python train.py --n_layer=9 --d_model=256 --n_head=2 --n_kv_head=2 --head_dim=128 --d_mlp=320 --vocab_size=1156 --activation="swiglu" --norm="rmsnorm" --norm_place="pre" --norm_eps=1e-05 --positions="rope" --rope_base=10000.0 --rope_fraction=1.0 --qk_norm=false --attn_scale=0.0884 --bias="none" --tie_embeddings=false --parallel_block=false --init="normal" --init_std_qkv=0.0202 --init_std_o=0.0 --init_std_up=0.0202 --init_std_down=0.0 --optimizer="cautious_adamw" --lr=0.00124 --beta1=0.9 --beta2=0.98 --weight_decay=0.27 --lr_head=0.00816 --grad_clip=1.0 --warmup_steps=250 --schedule="wsd" --decay_fraction=1.0 --decay_shape="pow" --final_lr_fraction=0.0 --batch_tokens=32768 --seq_len=1024 --doc_mask=true --train_tokens=166600000 --steps=5085 --dataset="wikipedia_en"
Each number is 128 + 24 x the weight over its row's rms, rounded and kept within 0 to 255. Layers, rows and columns count from 0. Numbers have three digits each. The size before them is the row's rms in percent of the matrix's.

# q: layer 3 attention query, 256x256, rms 0.0352, rows 0-99, columns 64-127
# k: layer 3 attention key, 256x256, rms 0.0356, rows 0-99, columns 64-127
q0 109:096088087144123151155076109114156157112120147133115147136142097085104129133112143156113128127130144118100131130103134106118106153121116097130108113123128140111107122108079080167121122183115146
k0 097:183089119164098143178127134152088107126141159126110148117151124084148143132120115153131109107091157146092127126098122110178159107133123117123098110140097108133124121144134126113110137129127109
q1 104:096140162075085108141103166141132146127109111173094168126131181140117102118122139101111100136056171107111123158111097135147153115150159140117159134128074085084126139124128152121080144153123124
k1 113:133141123174102128191102157168126083099112174105129093133148087116108153117137139129111101116116105140118111139114144099102132138108112072151144098191103117144105107079136120112160113124085119
q2 108:113099113146101138152099116125165151105115128147132151133137096093082154155116134092143111150113127111115125123077126132145114172112150124132102122115143148086095084112096096127120110140114170
k2 098:168104079146112152152132118131135146120126150134083101141148155082158149165189097147114088115100108140143111148124101132156160068153135131165116131188082099124107120149140123099102139131131129
q3 097:132112126130105091131123145157113142129132113130096123146155190139127113134107151100120095115084126122099124137098081174142153120129134108131146159145106108115150141168146124134094108155091129
k3 107:147146127159125160161107132123121112137109212094140110119187106080123166132164117126113090144132129143105167110115148117117114142117123118126140119179141135141126105094133119121170128116076167
q4 128:148113100127102137106115105123148097152178142118123155156082119114071123083112099130170105104146144135152124081110110161104116141150115143136079124090126126134089153139075129087110107160140115
k4 109:126123109153111165169167138111112160131146204174096115116141123093159129137179099117146108144110135134108156117148116093147129112126172100146141131131137123104141081102149119143099198171106130
q5 101:134103165143150096177121099152123186141157106109066102168164089123164117101121130105150116110071085146147118103146135169138138134125128139097138115141115127151161153130152142133145090137139120
k5 118:143107104162130173143119102155112110110135181140119187111134111063097122171150089154102070117134130130071136149130105107084143123142130124164117151158150152132143148130149124089133124106095149
q6 102:134095132092108124151104143150114192145141146152089115134142143127125130128122112098136082123087133116131146157132108149160156133135149099134107159162095131132135117126131082155081110150117130
k6 103:162135113150129154131100131161161132116138195117148108093152097088122171109140136123131111137094099144128142137129169095109134146103099125112142109176125119109154122086129117135193099144084186
q7 101:115193118111141116128172165167099158163143116133127114128142157143141127128142140089115118099142116141121142122097120160148137075108106149136168133157085087170182159127175141161123097106158111
k7 090:116169123134123073101088148149123164143129125132149122134139124137115097122079102096120106115144151145098149141127103172097131152093156148117136108098153170128165148132120116143137119124102104
q8 087:133103100141111168097096069117164135117129110119142136109148092115079117127130122164159155138132127125147141088138147140083086166111120145122112086098169184107135154080110142104134134126144147
k8 088:145126145128122138126160118094092147151126127151104136120097166094184127148162134191147125111131132124115141122114144106136163081176125124138098136116062122164154098128129128093071124109141102
q9 097:149070129122119119152100097112178146121112150149096160163125139119092142096110137144131124134089141117126136112167135098157115157126156105132095105088108174097088088110103114150108169162072146
k9 092:148109114134101156145140122152149140131127194089159109138164126097151165123124110111110107134119085149120133119117148117130136135097120134145121091167105110128123105100142152131124127136084158
q10 083:123072127122092171142112092121167101113144130132126132129155085080113112103106103152148113154107146129162124120149151106130125149127153109124098133135143199097096111111078125119101167152094102
k10 081:135105120135152126139171146131158119106132148109122147107122116097149132121132142121158121125121103080097143125159171106144127126127118127112159148143102114122113109087116109108162109124111132
q11 091:160095153148097098142120137129135140179117114128119135132124186138152101117107103147102092149108129132158144153149133145155182109144145108183084132115084114148120106123123105137075130140116112
k11 091:141135091115126128159092132140164126102112199125183144113147102102105135123140105096117122118105128137106185119093104143095117161116106132140173142145161165125103134129127103163183146174085146
q12 083:125098129143112139123106108124131127118130144144116160124113136120107124122100130129116079186103133142141143158166149143159156125148147130176062092104111147116112077152111115121109153148087088
k12 086:150159099148127169164100117131174141112153181134146124111138093092113152114121097106134102146115121140103135113093138121073142132117118137127154134184114162136117125112113121102177110162124169
q13 087:142164148125127102153132168134108118171100111111136127131101194159168130135128142115108134127125103127115141174142135135089176099161112154150119122126089100148126070126174145127117099147121105
k13 084:093138126115114137121079110104135131121114115113137151126145091145088129126131111143130130135152119143138112095101091173097117157124124097136131134143138163110146178153105130195127128124132118
q14 088:106138100136149139109130100133116137090112108121140127132134082132109147134147122150136170117117150157108100092106125106118091129104102135105177127133166131114141166126112165113175124121155151
k14 086:108094160125141106100178139147063116174146064136090104159096131153116122147115162133121125118156142130146134137175111131171112095125154131130111147081124100131106102158149123093089149110112109
q15 092:141112098151120155127130096080126117103106134111137130121157122102126111152143147138120133152131156155167126126121151153137105154115163125139071140122185163121147122126113142126117191117103128
k15 090:152129121150104158173138137143154140117125178127121136127142129089131149078139122143140109103124094116120113098098178069086113150141066121113150124144116124132119089112152137113136115154108146
q16 084:121133124147099158129139120117122119104129131125148108175123138127106132121103102134142093131135120142140137115109160135141130149111158103137085087113117159119171116127127126122118188144076106
k16 084:150136120129123163155124139110188109106148142104168113078160120097102131110133140106138138124087093124100121094126146114092093171144101132097164142167132146124106129109101132134173127148128172
q17 094:122122149123106125159139149142136118153143130126123129109112195116188111130115147110101084142150114120128151189188126119116198094162121120143124137123068110146116062130140122154099113148129122
k17 089:122143091128141150121102115123169116126107114159137149096131095148087133107105133132118145134106122120134089121102116155103110147111114094108108131129137161104124142139068122158156109142112134
q18 086:132124137117131117123139148145132132115121104129116156125118122122128123128138138115125157145104122097109128094129113124121117138114116125138143110126116141105131127156128143126151126148162154
k18 084:120098119114149106094158141141085134168159102108117120186084130186130111119126154127110144130147165142141127157116131163148111115123149139132101111097130108152151132146140123137094127115153083
q19 084:092133098124141127111126074117113154086133111111135129141148083143102143135143120135125168149125167134142107086076136147122064184111139102119113131111169150110168127122122165139145184134117142
k19 078:126129146118110105108183125135099142135178149151115094125115164118137112111156121125116135107116135149144160109154157090139106127162118143142153144154118095171144075090139130118118158123152105
q20 098:148132129131102149131093149148116111128152157125118124105130152116124117107112119121127092163141113136160117153186133112134169110126150130154100134126108117182135132126109123151107104117132116
k20 089:128130106157163157134095110100142130086099143139182157104131098102117157140116110141145106172104166112109160119073119121122141121103120130131093131156127153096089111123087118123153115145115131
q21 092:162101115134143145138137182135109118114121109141111151115129149146134130151130179129124106165134135078128129148172139112146156118152112136137128122105099122119080090111128085124140077149119147
k21 095:096158127114111127115136120114107138114139150103086113180142119138119118126133106129102127130149147165128105136121085148147144134142202108155100115108133114120149137153144151157088153139114108
q22 101:134125111116165153146112105139138123096119140116135101151120073121084110130134105101152117133137156170153115097130128109126116145125145118115127152172144127143163154088149134128165144106095119
k22 093:146151146139155165157122144100120112115120121165151168070152119100136131153119120111177129152123127081129145132157151120129109141131089120123139167133149161103080116107118119118135112143129155
q23 086:104112115126139164143075157105134099133126148101123122110096180125113089138132120126098072165153101112126129150156121147128197077143129129158102105131128109142107080126133117110111105152125135
k23 086:130136099154155172146052106128182118126105170128161159117127111096081129130102098116128120140124169127105108115126110113114131155096152114133121118128115179086109140137100119115126131129113141
q24 099:123143146151124122114151130116140132165129132154140128122110153163144146093120116141153135119097080094097139103105136096112150112135121121111182159096100145127146136145159104110135119108164164
k24 100:102149121122173114114111114117128129145125080107110153169105092155059124117085156125109158143159121175143096118099132135143119161105137117135137137124127134093128186157100138145151144120134113
q25 089:118166144106137123142133125133127098099139119123166108099116175103161118150161136114088125128115126109101134169134080083125136115134111154135128126097104083113099118125155152138109141153144115
k25 075:141096150103117121112155134157053144152148076129093127149109155146108093126153130127118113086145147147134149151145065144168123115103117144103159153113159124150168161147173092166127157100106103
q26 094:150141130122140136126108146138160125134104095125112149120109128103116129129122188149137138120092132109119137114126104128126102146104093141113163098110132121113100142137113130142117112165163156
k26 086:119103141104082098129174144166062125147149117108101080161133145168129084144137125134090113094160143175149178156137117142144135122120150138122139146130130088164161121145169121154117158095114091
q27 094:098160078121179150124135103120109145080122088092102140150109075118101135149118117130130150116143151153138132093105118151124101172105168101106126119139184133119147145132110169146194163157100116
k27 093:137140143111104148159116139169138095116150176154172065090171124119143137137141098155184123122098128109104114114162115093109114179187122109104138179141146140110116085081145130119117152156132144
q28 094:157102126140144135150112097140106150101124188111111090133138118138109112126141100143142093134145120162174139096132160123128137093108165094145114174135129145172159139114138130135140136081105109
k28 089:157137090146160155140109098107165137092129126133137175085168120065113160140084099137164130164112139071123109105121129109146145138132069135164104146093141151099104144116095143110144100143147153
q29 089:111131134121138123130107161088155092149118119122141134102105152127127082115105128121115099131140094110111165173144143128108150101134102131149122093111110099127105074107114107121107082129168165
k29 090:138078120119152119135108123121115130127119135106126127162131127166098090132132129125083122132118140167124123167109102173138131131124169145145118103118113145122140142162123117150121155091097106
q30 100:109134127148117124130130109149114113140153127127154125119161151136118118140157117139128123112132113114119151110138131155111145087130156095133102152132136157169144135162143101118111137097148125
k30 093:169131076140169139143090128112191170153112125144079185119085090130076157126124118155161141139115092133145109122056172146122142124136087135119117122152120130102130135110134128137161094134129092
q31 104:162115157155110157140089128132121136135152133116117133094118158109172119115131155076131125157117103107138111161196104143168165094132084115129125146091144107125109100141134107134110105105109138
k31 101:106145148108103080113147089099109132139172126106082133136137140108141101156125100135112099136189167149143161147122131151099154109120157146169154144170135128128138152147115147145099129123120113
q32 090:130126135098100117076143138116165136143119084163113168113125157120149136123118172130129158133127127075100103131121139103121103142157102142109116126116100115076093116122118138131124108137136129
k32 087:110137184119111076112185170157074151164133111121123077168116132153159101138158136139094114120148129151137154152131132124116143097128158123130131133108129115163175111140154137144107172108118087
q33 081:141141105135139113113131107147129141123131146125136126157164072090104138159142127164131146108129161173146125083114096132136093180108186133125095141158176163151147174122103126121145180109089089
k33 085:140142135142130167148135151126131132082134139157139123081141118105137152136111113111189146156104104075119133107165120090120112123164084111099123162115163133132089090064148134108131131170127151
q34 100:117135173125096130087139139152166127139162120150093129110160139126156155136120112157130142108101119149122118116069128114144096156139111164097180127138130142137098136137125129106124094124167145
k34 094:114117139107129136120177151117066144184097083087131151135058157165148107121119122120115114133141169147152171133113163147144126073118162160093150129126136097122136135145158120146132114123114102
q35 102:098149135149134114153129114137140125100148130083127102163129105143104138136139119154155111114116123164154153093147091167148121127108147092091143128172162132195181166121147129156161149132093145
k35 098:134147126152127133171107098101161111118128118153146152065164116077101171138126138140177148128131126095123112107112152106114110160111078157096138168124146143116137119097122146123126104128123127
q36 096:128160090097163119165145103163090168131125129101132117141129100120101149162159104110115146122154132170154153102086142130121084146131157107124108128156138134144175169154110142114178195128082086
k36 097:137140128148130181155079117085173130107099117159154134070147139094150157121114124143174152127109135095135114103157130077106121159145065123117105152114121154158094111114087128100122098133147165
q37 088:116139123118117117132117117122109132089134146134136096138180106144143139134122083138127115133128104177153145079109125132124148124156104128169128134121141145150146138141127133136103124121156127
k37 081:119126088132175158145079091073166142116103119112122164111088093090088151123097147109158159118130131100137123099116163138139117143096098117139135095127103131115107169148084111102127089110157133
q38 090:131138166112135149146153152118137164161176139126147157128103142117139117170135149130122152123143142103117132141100104133123063189150130119123121150102145110084094150145134103115142161134098113
k38 082:148138152155109135079148175152095133124099123169142106143155160139138123089137113180127140092096127148146156100102108092107149116163125152081166126156106132182140073095163133129150103106105139
q39 093:110109106121175153171121124158131143104133148091123130145104079107112112140169112120101134132137153168149144092138117151149125163119164098141095129143151141153122140151097145129138151145087094
k39 094:153135093160145157159081126086150099098134156157158137073162126082125137134107126122152121115138140099118111087125105077128114144116113138132095128119128166119101119097100097093118115126136177
q40 106:128117085129150122130124150083146156171132120088145143131130094108122149162105161124149136140104139119143147144164157149092067155112138112122128129141149143145125154120142139131116167135115127
k40 097:161180102103090139144121130180146145098133164144136120120130124130142143095118128173110176127080113122099105122138085128138124189200130111126119132126158157143125108124111121145141106142105140
q41 109:111159110139140113149178131133118143167126133150179133137130116122078167161125079128123140152135109144107133097094163171117086150108130090110117142139145117090133168157130155102177146120131080
k41 114:151122138136137131092091096117133122122110101160132154085150073163079119120095132147140149096104101135123103122132156066114135111148074136123126152121132121158059137122116137103153088114146130
q42 088:119130140152090124135147141158130139141134128141115125163155099122131177125152138186099134127119155167119123103118098167145083149140163122105115156173158134165175183155141125093153162114126111
k42 100:172123126136173152145108098114118114108126154131154159074168108104138149154116146155179149147134119114136129080118147103139123134122061144132150168123141132133112118122141140114128113155124132
q43 110:131113095130121133159150114127115140100116167113111127172155103120130124135154080122124134149137150145126144107124130125166111149110162090144098138133161136177164163126118138146163164118093120
k43 085:131116098129147157125086085084157103081145146135145122082132121080100151133115127129177147154148139087144113108147125105106110160106073122137135132111126169110097154105114101092113145145150174
q44 087:165106120151113113120129156113138130125118122107155112114106145166148108113105136113133108151132124092116114143124147112112192088138098161109126108077111117128132063084092131140108079123179118
k44 103:078115132109105098111167153140114108158124087104062114150096148144153102132129134145094131124145151161113140161170122157118133103124165126132126112132143117104152139157133133119139114118099109
q45 094:151102145095141124095151154131151097170143112146129130123109147145128098118117156112152129115093101101139112168138134136121123099133088132094162122125099116075104118136169118133103102138133143
k45 079:131102159109086076111152174164090139144114109128118104176154155177154112121130137118100118101097127127134134156134119132133135108157143146111134128104087082186173112138129151133133107131112115
q46 110:067177164121166110170149101159131124109123107143143117128107102158127129110144077112129098109136068141122121134137129107139168112114120106137130161150150116140159157092133115121173136124098139
k46 091:111136129142150136105096102077112134128106083112114150142127148093091137143144151090150103126170148101136123151099106168112116113085091152144141155128120167107145164149092113101124112068143150
q47 093:160138105099119146091083113100134135136129130116101134063099153140149115103142150167107116105134110117128107145129137069088190126133124164150146139107119123129100099121120095131111113150173150
k47 099:080148105118125132156167123170106161164114159116111108166087151136145114144171127117078148120122123145138161127105086158156107146137144108106113079117125130124157081141164130144124163137099133
q48 085:099139120166132102142107133155102153135134145110116112162175100114114144154181145174115127155139176168151146081131098147168083161124167139127138165156171156155169163155127124131162141133093127
k48 108:153118115139151174148100119101166125105125146133162144081187090075108162116142137143171135100127118113160098089095148099148106146113083133141123136103126140118098137109112130109110099122142133
q49 096:086135122132131118149108103109094132067119159117129114135121093102124117116158103154125116149125133127121143090123134110142121167108148074143118139130166136194163135120135122147142171100112115
k49 077:141148082110147168109090061091180145103151159139134131062119111085096160122110108124171159151122141101117124101139144139133100156124105137125129140105153163099112175127079102110163119124155168
q50 098:104163148181149106147127091138117128089132114106142103168169110115116142148156113147112115137164140140122109115132132113162095138125165095163101147149172152140161172119134140139188162113107137
k50 082:139125099143140146133092067117147123090122146143135144053126084047085150116125121132172134141155119081140103112147144101110126166116096124135134153131142168112090143130122107122152131125151170
q51 085:125146099136139132098117128131132102101126108141137134099098166148154120126117160143102074133129090095128098155114152089089205103158097154142110116092122084110086081089086122141124120122153147
k51 107:103129158115084088151129142129118163161101122103081110168103147131151097132148108115103115124143137130136154145161113166122136119128181086113147119139119112130144109168181129141115118117112137
q52 100:085149086154136130166142108112100138076106170093114131131118120109102134111145139134128114152129141151139131090138131114141117154125146069156101108171159126197141134133142142150150147133077117
k52 083:133133083106143187135104080113163142115160128145118124068116083054125161146126108120177152150117148093127122124141126099118113170144066115141112131092133158098096122137094121114100145126164162
q53 089:109113081103139148106075115122155087116125138153119159096108185131137107112101147151129125142113116088123118172153141121097171117121103156158157086114076135121085086084077135148112078133159128
k53 104:108133142113105086116169140127124140118129111118081120179073126182142117111111178115107115162137154131129159152116109152096122113145180120093122113150133122109184127133155146136135156117115106
q54 106:130140088156120152151124098104139154131108123057121149165078092120131087105143159098151155095128142095131149120167138121123121155097141091115081095123132103154091098122097156139125135143112096
k54 101:113129104113130114140130083119150118098167156161120090106127156115129144136124130161132114142052115091086115154171104107097113181168132102147123152105153183123142123109118114117149177127089173
q55 091:134130111114138174140119133124166106118152098159122130147080144116133087126125119095133143118135152103155121194183145123125141125139093146144119132135113104077104088107148133130132123160110120
k55 092:110095159132104078121119155140133102136136119099131123172149145161163115142139147098074094157139125135098165137116088128119136119109163134116146108154122095145155121102144135141114134103147119
q56 108:131088154123117144127153174135131131146166104170141158136130145113141140143096125080115123131134142113117163177145146162126135115131131169140121130107097104093095131130117101107111109149121094
k56 082:123116143136118098115150193142094117124118172115138119151157141194170110110122138143126122111155124160153137090153131098169136108131151121151111075114090077181133091112143159135116119118115113
q57 081:116148122137115143127107128148113175153118161119120125114153095118116149138169161159111126120135155138111127100128105145126119169095157136114096128129140156165125151133136118124171173103080126
k57 098:141125104115142183161091094088176132113128152140141135100146092085113163114156122127166157154096106126127091090138117099137108154135101133140117118103139160110089159114133098123125130140158159
q58 097:124071165136137124086108149127104132108100125161171138129142113151159156116144153120159157128129153085092105133106135139135087132118116187115123148080134150093154135137140098094104163106119125
k58 083:133113149112147147120126194168126163174141076141142137162109126166114141129126126128107127129153131162141128131115147124177133102097154138147124100125111073141115131120115092162173118117146080
q59 080:120134151098116138166149111157141154146138168124118119139157074120112154138164135146144134112111145161090165093090092156128109178131162179098161117162136130192154155152139128151115160139134134
k59 086:127145092116159192138067101106142134102131152129144145109121098112092167129115100148155145133095133115149139099117143142143102148068087127137160109109134150091101175104145103133132133149136146
q60 103:145106120099091117115135137155087120098135126166123132141159127134149155135140105137117146141117114142107104139084151136132112131123108173101157149117085151079158136099138119141133153124147132
k60 099:114098133121140147128148200139135131157088089127105135154113131183097124100123148108154123115177122161165111122125148136186132104111156128112120104155111053132116133143132115139137113128160104
q61 089:101118160124097134166153133155118181186111172086124107159127105145119154156159124146141111111142141141125157097092096195154100147064160124105141124124112130211135123143136119136111167120110126
k61 083:135113120127141173148093079101150137099158161152142132054150108036101178134139105150182144161107171117119125089137132096087105162149049132162129163111139173122116147132101113118120109127142157
q62 093:124114114118111127148128133170123155149133153090126111133144082120092132141144105145115136121122143153106141096100089184113107163108163148100137138127134176176158155132153133140164177118112121
k62 115:140143121143129167137094096124195142105129150127146121071145097082106176141145114138171138121105124115158102097136127103134108164129082116132132133118149151129132145092144107116137131133135141
q63 117:117147154157101117160120095163106151086106152122113104138182108119113160143147122152130128156126144160135099109104104128164094138113164095130105150138160156137165169132130135134151154111106112
k63 087:130122087137139134126105051090133134099120107139129149075117115072117167124112142136171151145119142083121129124139134095115114163138089113120134169105166138096102161115097100108131117123160164
q64 103:073126130123171136114115111110123092116130095134116144107107067123112136123131126154123107126172146167115160097124121091107147077111108185154125135125162097117107124113128090101163146146132153
k64 094:118122119149132128147096159148128158157130153134131135177194086122126141199182111139124114103161090177125124109094105136145110138120129130137144116161100112122124122172143141156101121135111117
q65 096:142123185102160113151143160159105140171112140089125130155127095133130170170122133151141121141152156169096132101103097193162133106132150162114150148138143150185178155143157121126102126099132115
k65 092:130145149130133125109117076109133144116165125122142150105133148105102146134136114171178150102126147086131105118132180113140152177112098138118176174121115175118148162112095097119122103118167122
q66 098:094125123143147116077146170114158099077152106170135114111109149152158120085122091126120119116118081128143117147101204117114130102128097125129145126113098107081143125119130150134147131129156141
k66 086:141122136135120128160123202148103144195100128130136148169141144164134091130144122138118124109172121191155115103116122112159121106097158137128097105134086051139124128158137140146121123100121088
q67 098:134116135112143113131110167134113150211142170082144152175140067121102169128147130153104146116139130154099164088099103207134104146123145163101135111152128148178154145141137125114109155117109114
k67 100:150119124127129192140088103147156137069142155134151128083168102119112171133099104165156146107060146136158120094146151092134135155129055112126173168106127158146137170125120119122143123139137152
q68 091:158134095110093102111132116139107131112103141095137115126130122117109158134131128150110134150095161157083137094131105180132108119110112145077146140137123167158167120108134136144154145152126113
k68 127:127175089130152166144103121135156131119135156138093112095120101108123162143145137135150136143121147119144095126137126101128120152142125099126095130088172149103121142118151128118130155172149111
q69 121:117138124124110123163118133148105149116126177092110105139140102130127157147163133143133118130152130142116136116116092160160117153100170113132104140163164128171164177135135129140134163131105105
k69 090:124139126131121146119085061128165112127137137157136118053137124079116160115127142148159142132104140088115116121160117109087129147139087144141126158113138209106116134120085109098115120135179188
q70 101:147132082124077109148150104111060141143117166092132143159135154125126122133147114113129127134111132143080139124130118163122111131114175129093138113126089132168147115144141127119113142106118116
k70 107:119106102118123160112167119089148151095136162165086106072085132096150166101113159126185158138089129072142139147149128114126105171154135053123116108065139148118149128107138111112133151145159150
q71 093:085126129102153119154138089136162167109115119174117102082102112146136115156143138132143116116128087160141142132121114122103140155091117079160146124138128128145163154096149133182156122149116156
k71 081:133197095138151108141118113096139135110076109137099142094098076088079180123137133085133139158135138114115140095067095144074127143111106148109112105150116145108147121134101108133118131100129163
q72 097:135130140121155088145156172161112138180140145120144107140110086165118122140127103135102093136125107158104141090088104182150121125112112116112137124122119144176164144141191153159108165127111130
k72 098:128129129135125156130100085114140138128120113132169131090147125067096151124136121163178153108111154115129108077135126121113130145143071135114142176109125156152150160126109099120135110114169123
q73 082:149092099128123113175123090165136171124105171120129100184136118120084158142149136116141141137121141119118145096058097178143073134110167098138117114110103145139146123126129161138138136152101125
k73 077:131115124115141152108116084128161120096137099131142089058126096061098145117118149123139152161091149083139122127155107111115112170152093142097123170098134136125115161105117087109171131132138165
q74 088:120134090130167119131132139144150120095114151085097115116116127139108132165140167185134093151131117171131129068144099153136155113120145176125131092152109150133140107139106139147144120147148160
k74 111:134166102131122136157068099138152139101142199103123114116127105077117138121161126148124136144103179133143086098105107142109116172108143136114124151141143161102123136121142106121141130131111111
q75 125:094114129157201140151097130133159140122108106090107155132104082125102106146144161143128117096125146106136154093137113140108155130106152136110117086146144133150092119162096093128111141130110116
k75 094:162166112116089116152114088137137119073170157152122131123131124080126101150134099144115143137107133123101125148136111136116109187122094134087106194143145164112170134117110135131133119135080158
q76 092:136159124128125156123130114100133087101108130136134122099092142134154088149152141164142092138141123113185092172125118057104185121149122105144130120148158121112127124090129115168147096131133138
k76 101:125149125115107096147158155142140156171124124116147131160109158129161100100127105131097136105138107136088151115099101165140146128107148137126100094110098084111142089175175162140089142116100117
q77 098:136112093104133127104105121075152115113111097157127159121106150127121076110115154131131126124124118092138123161127164086083154112139102161147144094114104100091070086119087100118106076153153148
k77 084:135140147119108102141152187166101132139139166118122106168126131173161090133121120128091113104148116175109136149115109141174127128146186123140092084146124080145144092166131168130126135137093091
q78 145:131108148106123127113148142093150109140119087154144139125096159154124107108093144100126145108115099114131141156136160100117149117149090123134147117138103079088114092130139135099126085126145137
k78 083:115128133147136093135153181154108131139115137105132097191134142173156120129132104114081105115132112170117151133114108155149135094082155130136119075152100098155128122144149142131120138127114110
q79 085:141142097139143149115106106176136121085102119131074095142155134120105164136154164145109088143121097147118138126156079109135138116179130103148103148128160143099118147109153140132140123129104155
k79 184:126172083144123187190075119125122132119128173111138113109127106070121154144120115123137115139147161138145101102129092134148123166110123117133104144136148152134111143109136101139113131143115139
q80 130:128144097130139158150096103135105177121133162113131105122129104103131137133136120134120132162139150123123132090111098155129119145103148126082120134140128169163143166119118124154147165121098124
k80 076:157125147122108131135106070099187126108145075152124121094141119093106141139134141111146157163114161088110102118154149094063123171155078112135165145127155159123134183102121108106128115113127179
q81 088:146093144118084105136140107116146142089123092154132146115130157111123077096127146102160158133130133087132109174137125099128118100141096117126133160143090135100131129102136119144125125140123144
k81 157:124112153119152089091178173131121108164122095152133138159116146174135094120118136102121118107159087122114155147142153139121142092124150135141147107142122080117128109160130157117118119112165132
q82 093:106098112122131129160115079127182141113156109151127127102147118100110158106128158133147139123124115148126124118154115122089143128126127102147171125154130129136122148083125154136133099111199177
k82 157:124151133119170098104171134136108149135125073136113132153073109181106115114124136095101121128153117106124163144113168149105121104118149143117136110144120099122127121192141116130127123135118124
q83 118:123143155083117124102154130118148109138154106184119140100140137127140125124110130101151146103114102099128131160124153109087136109144083133136149135126115082083084107135124101134133088130157142
k83 079:138119128132134130145139182132082123144102142115147130181126156186140109145164141129089081103158120171152131132071136149180152071109170132131109090150125078153134086138145158117127120144121109
q84 079:094125114132150099119125173122071134121104127079134125134148110148142126121164144155090102111141116170115149126163099099130144128102140146120109140164135161162146148168170139162146143114085104
k84 093:122159123126133157145089069136159120113143136112139154115112108077111174117126135152147173132097149091130124094120104138125122148115105125106138153111158143093135153111119105117115145140135147
q85 104:155108121095149152168132116102174130114141133141101137140113112106117128153154085173154125140129103139136125083153133166120160143088138140118190143130114108136137129105117121153142126188156128
k85 083:141145082115181091098126161144122090104124169138130147155107122129063135129080179119136122130159111112115154138096091150109099121104141164094147135129124140092152126161144153109131123112099147
q86 103:117109148107147134129101125088133129131098064180123157108114114139111100077129131151114152142138146102112117107153132075135133120084100128106148160146158136147149157123111051134175102097127160
k86 144:090116150120156108107154139131131106167136076122144161176141132156108113149115120109134116112177111156109142150126114143129110104116123140134125115155126109093141144160116130128107138114147132
q87 112:107136160105133107128176156128088119113103099141142099165118135195132150100094100114115137111124088125143156148122144101132130103121098092116124126129114073134152119116153141149147128109119147
k87 072:114135178144100140124135124139123129176150077136149113196129145120129138109111120135140128103152120184106136099107094159183094128091127139143123144141137108163127108110104120133124144166121114
q88 094:113130116124140136149129111170129130100112143124114163103144130083147072155133170120147086112170167121107129125170071157132121100119110171110135116147118193164100129139109092122144141118097123
k88 079:093148095093137109146104094071176138137142152150067123152108130128143145091095148124179125140163138054130149136144148115105103174140130150105117129115092132114151164125100136161098123118123150
q89 100:101156080148124087129125138158119107120165108172155111155123135158130145141135134063107113122120096137115119211161110149148105130131129145119166124176125146098173149100162140144162149127095164
k89 116:098134162127135094112097136123165128171092106116180144128147139152130148090103159101116144106151142113139128131137156115122128099098120099168164125121114098125111149148109142130113106089181137
q90 104:149136110120065171121175115101132108137139163144097158093136165117168146178103072146098137118117095144142088161172149131108134140117148081173116127087125134134090115134125164121120128134133131
k90 102:138092141161103110099158079126141154143135167179118085085099130116158096111122132132139099144095145104115121116113120091082144129147144131155128090073120140154123086105162118099115186131117126
q91 110:110122161151121143133149100145128074090104120157093113111120151140181082114118131152119137075130121130142069168154132089152147113107124147151092143127144153084116140151126110109122145096081130
k91 111:119133092136136116172111086094140153174108183163150148120159164092140135132112102139152098146150115096122159124125133127131121107129156130153104106128093125133113140130110125151114140098115128
q92 090:157102124117141100147151136115166150109139168132120094142117164141134104133113119146138132119114117099125119102156097168136157146144113087105165142098097146106146131125154154161116119161151111
k92 084:145162131122139058122105165117085098091099135144145136140114119087102126072130156098143133142159143116132147127101156179099120127139131172106123129148103112111173139096135126080155127089120122
q93 098:118087154132119115099106166076159099089090128124173160122139115098157089133095116159113117135138136123111094100129124118130116090140089096139146105112128168130112109110139142135084125104174191
k93 104:131109127120111072124151167165123139138144157156146105135104133119136096121092114146151124110158176114116141104138101118097128124143127133147160116151153118149135146161100119160117132151115070
q94 105:126094152100136078114132144088149084086120130138100116150128123123118138108130153168117116159122142146104113137137080083139131130170117148135099109160136168120134114103119143163155127121115174
k94 102:108177111131134114130094151150142128133137146073151089130118125118133126131114122131131128104114161122163150120110116152151122140070119130126163121115107106122155150166135104125147154143118102
q95 108:124187100145166103124123122137117125118126119108142128119108063136122109155094101142120143134135149168121123120038150149121129077116117161078142093131119130122140131142107107120132160143150135
k95 101:112108157126109151170100130127135131136099129121101166115156112160105148137190093146119123104083134144121105079155152129114120140156096101074131162148116097154146165114126134101158119162155082
q96 103:128124078111153162150114137112131116147136125146147164110095130108130119154141149111148115112119120130123127146163110137110119120055158126108210138151119143147103118094138107112141150129113101
k96 103:141136107100136082108119074132135105152131125156143137124134133126118136114108147105136113140132135085099115141172124082112127154161158153122108141090164166124117140174130157133112168103160173
q97 103:094130124136147099115136180107105110097098118133142128160153119145121112102137147146088127120119111135149133139100158082141118112167133096146073117141162110097154138142155135141116144127111119
k97 092:145113155130110178137078148164147129171145077103175105117159143112164122127100102128127143105105117177101127137130153164149140117102095129124139140124110109143104135126108105141101093113154128
q98 105:130084139135131142153188144103121147137131130127076136117136152170164076158152124107147141136123111123138127124157150124111122132115131078142133165096114154109087131118127072126103121109140123
k98 100:176103131100153123086159139137125125131129138163160153095129153124117120095119117138134123130111108130125131125104091177089115160154149180116064146102139113117185113119095114132140123067106138
q99 112:086109142148167143136117122098156101094120114168079142124095122128154083143146149172132088118161127132150112161164116099119177114122113121155098130156147117125122118137163096103125138122090125
k99 112:144176102130120094180109151120127138163122201135166152129136156094133123118105119150130134110149120087111146122100110162104121144114139165138093105129075129107153126153116134146091120099096151